Weights of a small transformer language model.
Size: width 128, 4 heads of 32 (1 for keys and values), MLP 512 SwiGLU, 4.13M parameters.
Architecture: RMSNorm before each block, rotary positions, no biases in attention or MLP, untied embeddings, capped logits.
Training: a variant of SOAP for these matrices, 300M tokens.
Each number is 500 + 50 x the weight over its row's rms, rounded and kept within 0 to 999. Layers, rows and columns count from 0. Numbers have three digits each. The size before them is the row's rms in percent of the matrix's.

# layer 2 MLP down (transposed), 512x128, rms 0.201, rows 277-310, columns 0-63
093:471460560435469516489459496553447528549552475431439544502505530552535477487527482502577511557520448520495494484580403412458490400523584545495495541501570534494559512674443460432445465515537471
092:454459522542552493463477467604552466488390418445405446486538506490482479544523548474555526459545468515535547491423514447477426551443472576427597432469513537587465520476469500552545399472512477
098:421486463508448548507485474521456493449522482568548495451479479444532442424455477558598422586420476556485618509544462450548559480470537627507505481497428521476551444494580459497459513535411574
110:515513551506585510521475435562414516511540486485463524487438436542563437541475493584450472474511518488447458506523434428409495417594532426461509496537459513497492374514551546444492540453518489
097:489474518459448530508571459519506440567383454564439491483441432568477532519509488503589552450439489387575500519421488547624475463526482420534514481441388483418584487490560525448493495416462452
100:520483469498433495484500504508456546505493388532540547402572551517485410443409469487496488462486523432459486411555479558591446441522572515486451541443454486581466496508504473396535472477531550
103:463483484575561456523500477531574402570424461469573535489517453529442600588569532473417486471607636490475497476531555478564529586475496505488493481518494548445442449478469487387460460530488513
106:420511420536452523529641505506439475525540443505471556442472476514491534477578518516600551547538542581482448504454493545511564669410546513605474468450472542433514480525573515557519537570528566
099:494398437532418564501467493469402466501504542446450415495566509460542526478544505564482426462447497489378446532483395579533546562523493475481520579565501502556522470556584445466476528480548418
093:668455459567502539479501465540486575532527473478605459493529516459555439521483425489483555499471530553413453471460524562551533519503545444478448487540458552491521466546470513562488446473463531
118:461592509546500430489476516470558477525532416429428452447409510542491475531477536571454567401535404504526573462511584537537550462457467417527473443450617515594500494462515483459429556468430575
096:505505430582523569455553507522513440480580508516473536495475534391497545455553368533454456470522517596548453483565586409440570508476451525571471501500435524496471641430536550518567481457549515
102:387521467493531489502605524506519505532533505479522503447436450487499486456483500451423518517559440450544510458551547536507549519460445507413433412504485552518390520513522553598525473460438483
092:380418492496541512506529541436557524513544607545541541571449508472531520458489477506506584511496603534458483522559478434568429446488468478506558497560541477548473568564514454506497486500577472
098:483498498483434585414495446520425499547450466486541500451430446442453484594406485508560551476469472474491464560519504456578487470480477573540501517469540560509430400429411523583480476484439480
111:604391475574493462468521551503535592506532485493510448505544432466430445472616523506476505516556523538532521469535498540504502538400462515468531471445441519531592497441503545512528445540502488
093:515572495520468513470482589467536570546557482413478476499517479556526484417577542470486448490500529456475535450444424577407468455504449583499478456543516528453561502586516539467556444444449573
087:434448498476370520491508456449497469530540561494422511537453372411595564507467507498592436546476496476534510536530510547434598503499553535382499487554478467585501583537456427481500551519475545
093:530556599451406459456541545488471641537514506459470595457490535413484513500502564496609451506520520452505473558417591442504472447482428453582501431520536512537536476464468480540586516443522621
099:502525468518513513567540501537560511306473569431494553426546591464487433571533481464497490482532462482503562525548470517524546456465447485468396354438509492462589491490483469454457456415490532
098:543464454488513433522455500525545514432481494557436492560465466627520517437426490522516459514480541479552547430712552537446500573507447573486588535455497490409509488537553613553510486487537459
104:562525460438532563578469447489538469462510588499560413509540465483532513482450498439464476480540495434597618553500487446510511535505503527478562456473492577522401560454560455401424548521588466
109:427502474485523448471518482421564471455500599510543469434578551521519438478457503483510406506489502515572500530563517636448532464625502526527508405367478477501554510516573407377489464478478456
110:606537464390547515484487489508420568558407526435563525515479466487529523515503446483444520530442492526483451567476510505429400454419522555539462439465542507514393451412478502487503484504424535
093:461498455448544530498483473528490409446396543573510562395437510535498603580472519548464549530526487558546526517445593488584460510534506565584393446443499529548556464520576517518467530501538397
109:544514610439415527543532544503379623505441519495450539573411614548481537502520559516427520559531481527479423541455555458496474525471470574529588480460543541567484514474522469521417509436560456
099:536576616544525610421417474494456504554505582479591440529515540521454538564525539452475390508440413470531431533439420475569477574608556543488548502545561480457538541566509511477476472510394486
108:570441401444621457470503531551448580466545578545495523492495496543503496445514585456435536524523583528463516481596526601399519584483513544485554537506566531489495431578475543516497512565472466
100:596418400560492553473529474580507559531550576452444462385481488580501454473534444454511471582445535526535471441469511575571438572541549532510522523522540609503491464582500536510488449675612585
084:574520499536572457535470529519487533559511372500522545436577534447409516435519424437463479471481492524618447516533516565453371475553502419468460437486489459466494527583463631486436552489530441
097:416506442491505474481648484550475542575540477516455482453449466548620558483524499525512513482471538509424515551560495473448453580407480466563522456480482411416549495423497495385504482487488512
097:511463458514420449570527538507464466451611498477623437509582521370518526611482480607470549510452545528466436482529561511505532436498471496491486528530526497504551477613569563534533546466550546
097:598492581422483484503490501417498536486489462491499501481434434500583450555571512536609495559513435433586537586450401514587566587558438514552503450570498491562477464510477505456406503498541522
099:467479512491447404496323504524541513494429434496417548562506414483458491448432554548559554459440537481485551468514481531485562482497641452479454570545643607496449531435504537438560523511404601
# layer 2 MLP gate, 512x128, rms 0.237, rows 278-310, columns 0-63
091:386449468478527488570463562623513530424587570450506481515518427565477444503541551530466476524589562575501456492451544488331540481528473458511547460482560506555464541561542434390517475502534473
104:479504515585487585529506503443510464483601483561447487396518560515414472454469485556548441497466543570521540472500457498539535545521556509416447415586480603403550513494509466524435590515483518
109:527442554410553466393463574547477504451600473563493536497487447527619455591630575485478458440547466548531434402503471460529471518545538529492489510488537468573489493532518483546498526546482431
100:553499406366517488485542407491473515474470532518470525381476453475500478523535491580469469551468525666505468479498514466491472553519406418480489519508621500473467557432549546472523511578508444
100:500499537486501472457526525483591623519388524446544501643506380451501524523530536532530505509484539545436439603480623572444441531571494522491467452512486483484520605465508499519572492552525545
097:518461465537497471499505502479560474507438499584523531436488415544483472625551507527404476416619582499488460490494473410566450493521465474467454510530491540481462481543489456437481541473535572
101:355490468495443508624548433470454530440510427520523572471403531469470553469537476565493527486550512556501473438488505534451469525351570520531477456444424552503512448503549468551456482576439574
092:530521483420436524454395468477460552549535525462530578525488577435511536471530503582564443503389406583517561488498445555525501477554487491425512492494454441436484510542425439510414478469545526
086:505533448473469445451386463451415417532491515505564510535489593483510480361380463398521493532503515574480589515463470477469518425525443487463458420553556481487539509521508469477508501573518544
117:402617497477557460567446474533425474531510494592512484488501482544512492526499465477574424495475370534532449527516620483466368581492412480552491495475548444484557490421508490502481437428535473
091:479519513476535558437423456483564497560388540510455502582563487500567542402488502490470464565528402497450558501446600466530563558476526494471407537466499497529515496477567492623529540532533581
101:525432654550440415490496584547498581563431536451477477498484627423458488487490488451418470598499495456535523485537464443527532476560549511549555453427510536401619491441556513477452483441487462
091:572465504422514585473503487523550544409454503443500443587528532552496478567508576495516497647512429601573568467451528519498429523537595544498487439448389490528450567537527534511499500442528453
093:565509485488467586518475574479485441453429461420545527532399468475436540520527491477512586455415437452496439527490523429554522512492481503512499435458491590557392355534446529611563465397434477
116:545513461477526589519365584469522518516457484438589505443542469397486542503519482484450434529597464577382496492540561537523548456521525467585512436512458501562526499433519505485576505578557574
100:525458472465503566535460441528503550542505486497471513595545483509427468449497533577533451505406512558475492557379492597427406477420505538525409607424548513462511471451543564512585527397468404
089:478495592460415556536459508539503467499539421485526510478475532514531517489428559528517464585578492555496494490423613536512555654452551419428570588581437541515466468523450400460478510475616523
090:476489498500481505558488485497461511427398640381531507478533484559481426480552528495494495432525455511551444531525447487414484616517544502471467459489417585438554568526448555468542558513456494
094:535505493463528452501537439527504535453462547446483535426561514509533407609460404498483447516517558563554395420499513427532490430505527504570473472501565505479485551459443441488475511508519547
096:522437620519430477500558478531409504517486497548598563508525507517566504553421474546554489494551500530565391489578505591479505558557484428527518414456487502496490562506453460566559466517476567
108:494507514499597566579481495484468467500475435523552590531497563480548534591436459441498501431499466486456511471492552594522558543530577406502497572514452494512547542437517480558507491575498426
104:546487529568470516573538501481497477453516352497433603544496540445525539587408567560421609430552480513518537575452476457518516475456439409540468564517513534443488520503423466442545527549503580
112:505453521593498499545479437447484474467578472583518407471538531508571500579451560518529533537480511484468502488479478507591498535537476443453468519502511454433554571534547512577536576522549523
083:523429429512398504502570371422507598435493436501470435536435476462501455528467515513493514542631535503504468509477491530421405474499497511455594580487536577475470589474427494503477495533538566
119:527565544492515440464511532400430472468528525571476514526519549504480531533490542468539469412629477519518548525430489522525544468445538540499473526467449485524343515473453478518425567509481468
092:548473486488506589527548516485498525513449514509448585541556405515567447490459471541498487485479551602499531458415523478512458549450507470520464397416464447555513521469483625534493592503494514
095:487485409485507553513493544445412508445457544468455475446528456541585478502525467569483529414533521582424579570572505509474376499472493493520506484472482517577543455548621583477484489515530492
093:363561567482487508463431573565569575468550476451582575433525436486492508496458512525470557504507520518466616460405468578596511510466420544547464516492504527497470592463521486524370472530427481
091:436545488394435409463463526468508399504544588426478496493429493502524603545561519484487413483529407528409571514526522481480476572480461484501593472528488545545457547497455495446586433525579470
100:478464495520468539473549479543482550546504487528545564426534493539544497502454493512513449474514472575535534435573506490563467537451523476585439520577503472476480500467575453539425444446495401
089:454448475486461510541377506516505521577481430452471498577576475567445454484395462512477471467476510570539542549531474496411533528543583529467495455431438486536552562497518514471431559499565507
090:458501427541400413550506484500550415466486614410485562470517524566519509538468535504490505544585509532542532586466521523541527555482414460452471560435450631515464490471489525524553594541429543
084:467475401539486481502584515504501427487412512472484448410472523475462398441435514465451522391458457476481517469547476432473506501548512574498497462448474527490430540518529528416542476393582471
# layer 2 MLP up, 512x128, rms 0.229, rows 278-310, columns 0-63
081:481532502552485512521417473531429490526488370533520440449466539509508473548481525401541514452573525500507563497409582494466479474470540644357465519531422572608492446488428504523541531398518470
104:397504537605431569523543467442528432482464488530486490457605566488513462479512470553530504530488628534561562484497531556524524443447555472433539466572476633511614549486573490506446667535452556
111:452460436577528529592492586445474501458417536382448472443474537496491514489533551534501500492457531557443528565522517562493493566470436510484501490445557477531519492530484519552452500509480422
096:448422465500532504488536439427461566494501510442530471427551442411544506483428552523506515613518489623518516458525533463562488496493479476503461540480604465539511543536570524415443588566545475
104:498519518470615568464385521497589472533449461517458591424551454514485515491557433479525548454546425416541499480440549473540529487452540569517479473472489506547470434548530561561544563443584468
098:553476505422501525542509560462525471525566476506539547433524384579419489513516558460461524466632596525515501480473426459629487495539553572435447526473453591401444532561497525428545553510554487
095:445543504499467540650507442482468537465499517495512583434492484497537437483556522560559435513521654496530497471510513568429464573412495466429523450512506514507545561467537488546544484649457578
097:617491489525412477420451490548482527609456510377550533513464520562493462441540471471462447474566533615489505510511522525504539509465539531490508497454446455415472591458482454517429467543466524
081:576473538468577529505607520514464547538500428456477479464540552476519511540506528622479491536534581396551425437527528466540448426385536517512540501501509471560508523506580548481472503407435485
115:393517477439512375475422613544546479462525481426542483507513515516510583530414562524508454448490454542456515461568504465468528536557431473509484394486553555547434504405481565499495487560538539
096:473532473556453463559595521523435532438600551489529491440476487487462458591519556464507500481515587477541494500513429509482525515534494491501537489474581588528503453585465473428494522461467448
099:454480563475501495472524613482500606614463499522499525460391531417462533456431486507399540592514561397566416460522466487504460469586523483482427436515477488459564495421590470495445497490489432
089:539478477451460555447455553547569472475586505548404494527486546508509475575485554532473419611531470590580562466475486576494411438503495604512438495435470542551497475482577556462561460524539457
091:542493506446503582598522542498489495482466432632531547549444482525529483569554492483519564537508518457469480470434495482503434536448583565557510444525490458587492492482526475523471536459436536
109:495478501438536560489495478508543586608451522454469483505467500519468406507555445493409526573527605542429485426546489418469517537587508516536538533473505508542490579464419622639554444541514636
101:465511481517520501450455423581600469489532457447686410352526543466529465438405481525524435475489474437519513468541467524606564458547532507474502485496539490482421524478397492542534523483492547
098:477487526463412550505484502544470401515473406431535480483484562485598532468456534539525496624527476575521563529455587528530581633465570424423523644531451542559537505478443468458362590463591562
089:502494479502483433489513475475489473483627554527487508540516574431546547589498542482489508506531519508392514516430570449479581439467477560531452512510591389513477488466453416543540431606514547
098:454554471428473513540525534410492452474532526473641494445449510467579508518528545540494578528482401532447466493485523602521506505498541445459491579539548529499525482473474495488497446508538452
095:495466533553499466483350546614540506528474486503453440470420440531439554572493575474465485506460494485542445488473463458437597571522430469533530459524470418490529619478472507540409540501523463
110:516574411562466483551489429522469511410565455417508580566533496516477510541501482499530524398456507484549470557515463540504560487447526453585501546416515455569502597400478445428519552588478460
112:533479532526464493549533492478531482487434318498485518514448449496539580525512476538411617476611503472462550551446501461499529473405498461522481592584449499517457588498494535572503523628499575
105:441619509390489550517531518555412609477414582417556541511449472500480548437480438478526533444464499516467578588456511457502454434483496592550538494507481541613498458457495455488479542424404518
089:551477531402461497428470471423503576470482414555540585553451473404589437428414491564519439537483549524510396486467504490528440512535518533459587644433494508529489571473503510452487476524560502
115:474523480471492466553444545476498463526499529515526546442456553578436614503470497592553469435479485467428585522450479512497469536622515546426537423469513471523413468441549583540460524515418542
093:418418513430426452483467568517425558514466523384462472494488520474507447507475511400547527521594559464457521426554472519465497511528488477455469482494480473489511540469522548439579530435592524
099:428502449454518532483491435554471466428528529461388480501489553535503382517558450514528599425467433483538506537579541603527395501492493465518518512535576464505542480569506558495583482515499493
096:520491466468494497524494491406443421484537535614494428544504516449423424455528532509478475440499523462463491465494579394453451399500487470441575470653485487505523463385485489492500492494519517
095:570421464528557568521582533512449588534505400516525479436532468453452503495485511551601523499494552514561485461513507501518476487483477474482461515457468438460549445464526502555486542480405367
102:476563471596469493468510508602487528418508465531499593460511485551522433525549537546493494539545521486508479459552495463570542510395483381565457522488511545444438536450512548462470435452547506
093:486511466508633476532542504514511449519518465563530466486503481494502574515620494486477460530487497480527402479539501493596488425452390553515429526523554489534468373525466492586574473534389463
097:512413523573553542457502496468581483545474486467500447455502503457507521483470591490528439487514521568467545586485477538540559537443513438531465496574516509549535554405543467447384543489481446
090:513493487583459464581451457518501541535614495514593543521483505591349509464461506528585562556481493477556592609543525519561484593520519473513531534511531515476495552478471427540488527483489527